Weights of a small transformer language model: 5721 steps.
Each number is 128 + 32 x the weight over the matrix's rms, rounded and kept within 0 to 255. Layers, rows and columns count from 0.

# layer 3 MLP gate, 320x128, rms 0.066, rows 100-106, columns 64-127
[[132 131  63 169 140  87  92 137 100 150 177 207 115 130 153  98  63 111 129 134  71  79 136 151 166 159 120 147 123 108  68 134  90 135 119 129 110 129 139 126 180  91 141 122 104 117 167 166 154 181 111  62 110 186 132  94 154 120 130 141 175 148  58  78]
 [123 160  74  97 172 188 159 183 170 176  75 216  93  99  98 126 166  83  97 124 116 140 147 110 146 144 116 128 154  95  71  78 119 191 122 187  83 137 133  66  99 139 144 103  64 180 157 177 123  91  82 112 128 113 108 100 105 112 151 134 143 127 103  90]
 [ 99 166 174 108  98 103 111 147 116 123 138 157 112  91 154 123 168 154  68 138 109 103 140  95 109 125 140 164  95  82  94 172 105 142 118 107 137 155 118 101 100 126 111  96 144 154 146 157 157 141 101 135 113 121 102 138 122 115 145 146 156 121 131 122]
 [135  59 163  92 123 149 156 129 159 155 166 147  72  94 164 140 115 139 111  89 177 106  77 123 128 121 163  93 113  97 201  72 141 148 134  88 125 155 121  84 146 121 156 112 104 142  70 202 153 113 215 135 167 137 127  92 107 133  48 144 141 153 186 127]
 [124  95 102 118 130 123 105 155 146 143 149  88 166 113 112 162 156 103 118 162  85 115 130 130 176  85 180 110 132 117 127 150 139 139 110 120 173 158 133 185 147 101 106 141 134  76 148 137 121 156  93 112 153 135 145 127 133 103 127  66  83  97 141 143]
 [107  97  82 134 161 124 152 122 119 181 129  70 140  95 137 150 163  90 149 115 107 130 177 131 176  84 184 168 112  70 170 131 106 141 133  93 107 153  77 166 129 124 119 170 131 136 103 163  91  95 141 114 154 142 149 146 113  95 163 149  99 153 117 109]
 [130  89 151 142  68 134 139 117  47 122 164 170  58  44 166 178 119 108 136 106  78  83  92 162 167 120 138 121 145 144 117 116 148 142 117  90 138 122 149 101 154 123 170 168 110 144 158 101 139 210 143 135 153 129 113 111 150 149 136 115 119 166  40 128]]
# layer 3 MLP up, 320x128, rms 0.0645, rows 100-106, columns 64-127
[[136 155 214 100 113 184 131 150  97  60 113 110 128  73 100 139 132 116 109  98 153 159 146 119  94 123  76  80  87 113 178  86 149  92 128 135 131  61 104 119 152 142  88 118 136 121 114  76  97 119 128 191 113  64 106 164  98 148  95  98  84  96 147 191]
 [107 138 155  93 149  60 136 106  72 154 106  92 114 109 124 204 175 168 158 156 157 114 128 138 122  95 106 173  95 168 122 135  21  96  93 127 156 154 118 217 114 113 118 157 176 100 150 168  76 167 156 208 120 140  76 105 173 124 168 144  42  93 182 133]
 [103 137 135 120  83 113 153 127 103 160 131 140 108 133 158 110 169 140  77 160 146 101 153  85 146 129 157 170 134  76  74 167 111 164 131 176 143 181 118 119 113 117 123 102 168 161 154 159 130 131  94 127 113 142 115 125 144 109 132 147 105 113 126 121]
 [120  88  67 111 174 127 116 130  74 147 156 157  83  92 144 145  87 179 162  96 123 101 121 164 122 143 138 134 112  62 165 136 140 148 139  88 108 223 167 123 130 134 120 129 124 104 104 143 112 136 144 128 185 182 151 151  78 114 155 108 175 114 179 158]
 [138 159 139 137 169 145 161  73 143 181  25 124 131 155 123  82  98 114 104  57 134 154 168 161 135 146  97 139 155 140 127 172 174 116 171 144 107 128 117 113 166 139 141 100 180 157 164  66  90 152 105 107 175 123  99 128  89  98 166 210 118 135 139 138]
 [135 110 116 126 108 162 111 145 193 139 125 146 159 129 121  82 146 112 197 128 164 150 125  99 130 162 117 148 101 101  73  81 155 130 118 149 142 137 160 144 152  44 149 126  93 111 157 134 135  90 164 156 192 136 107 121  73 127  93 108 152 118 138 136]
 [155 121 128 116 185 124  90 140 159  92  41 118 202 184 108  68  91 150  91  73 186 144 140  95  88  96 141 164 103  97 151 154 108  90 162 111 115 125 144 180 115 138  92 120 141 125 110 188 113  46  63  97  72 162 106 157  71 127 119 116 143  92 168 120]]
# layer 3 MLP down (transposed), 320x128, rms 0.0537, rows 100-106, columns 64-127
[[164 156 149 133 126 136 127 108 175 104 161 117 125 186 114 172 121 144  97 130 102 123  94 172 130 142 155 163 158  85  95 122  69 112 136 163 133 189  95 128  91 147 172  81 134 173 121 183 182  58 111 152 168 108  62 116 132 146 138 104 143 111 131 163]
 [131 127 153 162 129 135 112 127 101  65 180 134  95 151 147 140 104 167 143 106 137 124 162 205 115 109 153 199 151 145 111 144 150 126 127  94 179 127 112 129 164 122 156 156 170  83  94 138  69 124 151 186  81  81 137 160 134  55 111 140 130  46 255 136]
 [144 114 135 154 132 111 127 115 119 161 122 148 175 147 140 151  91 133 104  89 145 118 159 148 156 133 109 146 111 132 188  87 184  68 143 137  92 106 110 113 190 124 107 149 144 111 110 137 109 102 144 117  82 129 159 127 141 108 108 122 122 163 121  78]
 [ 87  98 152 144 139 108 119 136 127 114  93 123 110 124 116 142 102 119 154 117 126 106  87 170 110 115 120 125 123 110 123 120 112 166  71  60 119 128  51  62 106 117 113  87  71 116   0 108 159  78 216  97 122 153 154 158 138 135 104 140 108 114 146 112]
 [163 199 112  72 129 145 114  82 127 135  82 162 155 174 115 130 143 120 172 116 127 143 137 128 164 108 200  90 187 142  87 116 136 119 154 114 128 114 100 168  91 135 103 115 183 175 139  28  58 147 113  91 190 100 157 118 115 171 133 110 140 123 132 196]
 [110 110 163 114 142 117 126 147 117 116 138 148 125 102 178 130 169 168 109 118 145 144  83 106 143 128  89 101  97 173 140 133 162 101 131  84 167 115 135 101 107 100  94 132 107 159 174 153 145 101 148 126  90 156 156 127 185 186  91  79 111  78  90 159]
 [100 128 144 153 139 114 159 104 176 104 132 124  73 135 116  99 182 132 131 174 129 143 100 133 122 115 131 109 188 166 120 112 105 114 129 146 173  70 102 111 175 167 142  99 205 148  93 110  91 139 129  70 174  84 141 141  86 173 182  85 103 116 146 112]]